Weights of a small transformer language model.
Size: 6 heads of 32, MLP 768 GELU, vocabulary 8192.
Each number is 128 + 32 x the weight over its row's rms, rounded and kept within 0 to 255. Layers, rows and columns count from 0. Numbers have three digits each. The size before them is the row's rms in percent of the matrix's.

# down: layer 4 MLP down (transposed), 768x192, rms 0.0409, rows 100-113, columns 96-191
# up: layer 4 MLP up, 768x192, rms 0.0608, rows 101-114, columns 96-191
down100 084:166161129109110156051090119120130124145144155090119158146184136133126090112096092131072134134138138167151119200159092152077162169161099133170096110110089139130116136145118046143155125102183121155126112122129084104116110180127149126138136103114061151102094191160133110175034126150135180137
up101 098:079146106056142150110142144099136133129118132090140155141127111100173121080091133140113172162125117094162169156133082111140115070151116110122094128167120124038191184158153146078160153135172157137139153122135112145104157101150185117134149087072119125124153179061144151136122154111171163083
down101 082:105124153159185114146152184144143125106152131172119094088164155144122162167189195069079133114177127148159123122134077116135085097126104167135127120081125124162135095171067095108052128132120103129030119113071118123121137149073054104171092132135109112116141066179144125084162086166135128139
up102 094:151183142127167138151126106110120110162161112063186117136144100059138138167079102177164141101044148184101096140100068175109156122106122147179174181122205151150126133155123109144175135098150105127190152186126144149095124094108134160088130088076104161125090115079090123175139110147115113142
down102 091:194089126165098163116114117118124151092132140117127129157113123184140143080136184075112111155213045119160153110120137181154152132106054136139076109079154093117086159116052178098097179117111128096174066062108077164208128124100093135091073200109179105115147170179120160107142132138098134115
up103 102:129105081121064146121086088121101108133137139140154134138164077127186087121166135154125105090153161154064111134128076105152107112101106233119154152117114084112095144102128158092089211106173196139157151126106121087097136157168105159090134136148161134142150127141132156153138140154143115159
down103 102:136150106174122079116142172110116168110108140159081107142119148127118106139147156111109138123171114099118111131157192123115094115117067115113141137107136108176098041116138143108186122154164114126100092114128114181148142067084143118126153158173119113048105073100138137132145147138134127114
up104 091:187104087123169047191152075163089163113167095164130097076139092145178122087202167149143107150125123115088140145112159100123154136114133114177139183131155096161100105163110125141128117049127153134087095113109153131123097168056136177196114146148130095114130172123121181117148119139131163105
down104 095:135158137122100174071116176142188115148107151154131179152151133135132172143113100113174165111150138140138101105147129163122169073138068159079102016067109105074146116091108118121106145172119107053142181153113110159176161070174145106131173121086152158129139145115124141132160196114096154153
up105 086:159130117076079151167091147129131136067159132097156089116111138057122100103195050147139108117151132157095121166098132163156101128160135090136088162143161114118131071103179102135133116097151091121159098127174173104190117164117149143212155157092160166080141093121135161132116099148106126084
down105 094:140136152131138101062140132120190112136103113133211146135131174110122231142145103104182116115128124134141178146118127121082139148121104161087143105108104160122092127149084160094122162131074088172112071138095106132082104110126082151147110149144124086129195139092085133200078120187126076107
up106 077:159141144177171132125139140119109144129144080106154117117120137133203143170061176167117096164135064141171134132123128072122111125092104163128126099119175157185073104096155112071139089092108158121095132124130104175110115129093127185161169136159208151121138065115111110161117114125162201141
down106 104:114143098095083182157135145147126106121134150160130143180130130130087056100184094083145157080115180092096134137161128163095124144147047083114148158152087091074194111186103140163102184129121113139170109153117135147130126136159141085100093110131095094163121178127129152059158179131123076108
up107 088:091110137172130104128092129176069113121149114069130144145113158111172090143109094173141164066099139132126138152147137144145159216114138188125067126104076090096103147138153129114125169125158131088187137152146150103114106116170127094090100111135168172148149143082146141107124100159100192127
down107 102:139148108137156110133087158076133114151111156153135073130142076069120190155125113104117150155137101119078123085130157132102063068136111151114187119124143128190065064148147172146140082099124080189144126147085118119165111159120139141147154186120084147088072152120161129159163127158200073155
up108 093:158097092097186157090046096082118109138121209115113134139185140092132050171141094144150129125063141098106140150151134110105121111107112151136114194117149179116146082096141045139093124134149136095162155137053141134141089146059115206088073119139131150111089082199109118133120130141140084123
down108 088:159153155159139126175175091105164168168160088118103149143093054107116128123113095100167125133122178094118135164110123105097118159098172136171119088117090171153091093097069104160084137160146176167162150152068086216139177068107152191104102110114116149158136109115092099176092124117157119136
up109 100:148141128146051088091124083114138186119175127080203089128070159109131137115102046159163119103082127090124089168125053102142151120116107147129144181104125155137130077189100131124112170115094145115182151167138113168071123102172149175148100111119147146107104087112156150122152115129144121133
down109 094:095201136146122139151162113127076129117154153132187114131158175109108113151119161164159149084086118141156147154145077108147132125124014084112153186093126165108153039192135196114161160130105115104217123152102095169155125121160144135122075128146201120140118092123090125153108154116112128107
up110 095:202118134101078180182094150124128140132156140137131156154110101056114107092136175066199181133141111114138131137138145064157145150153112118123134117085128092105114104104207136121140134160133164127228131089142136188131089086126136085112218120151112164101108069122071133118137088132109107143
down110 101:195173181135107128153133108131110163167084102170157161174139080140131175127147129069138158114126112127138136094122106063201147173062156120129100068081110073105159144123178157159101121158096131117121107088148118169150077099138108139178183159160085162085144145131088070151091106129071111164
up111 097:078067140102093097138111120130160156127133122099178181129191144179149069124098099194172099133148145161163111152119113131159169176078130147140050128153126162069126126136141091137156098118133122133181132191153179161134127097143124218109074064097160158135186127108061132128133070149104151141
down111 121:110148083136125135096177137120117134118122142132146109131101109074114157160151134116123084161086121117135165144088169139085144092160174069105169088145151128151108148132115151144108170107102111135100132114123093111112172165112164098144170139137110121089035167157168148125109169092187099116
up112 094:139199102119155167173107171081076115158112168164124111096159141134112141104072175167165109061103105143153139116118162114051122108180048076150144113112169224107129151137128079105120235178061145122131134089142109132100147132118213104099141134168144157128152101112121149160140172147164149084
down112 097:087081160138071110108168132162155159080130096056162134152114131137150154167164100152112121131127142117079191152106124147111157134067072173113112133151134175098146176134049138176151129114088121139083168123141154142122152113120162124122150137114110147106174195136196075082134114133120102137
up113 107:169123128156129113151112112146100075096177128133118095091110147091087122137132154094152144099049180080129170132150147124156166119093112114095087169156138125142150090106130116132115131145147156110169136174120066114148139145205165158110170084085130157154119164102120119131116107102115109079
down113 120:160110217146127130119139154174132112109120146126138105135152118145132079119102131124040100117178055137072153147143163116158144110182075191148096128109142115144104141126174145144089132125116106108096118144089178185161131099030119159113139075206117181146148184170147141142144087123127149123
up114 117:162219137094067227221083153075120088162131073081077112114133130114129135109154175106128126125164131117105111136140148170188164098152090108132144125153162116103200113127156127112102127146087105133165107117115099148051197150151189182145114163178130139152117084125169172072157140149114102123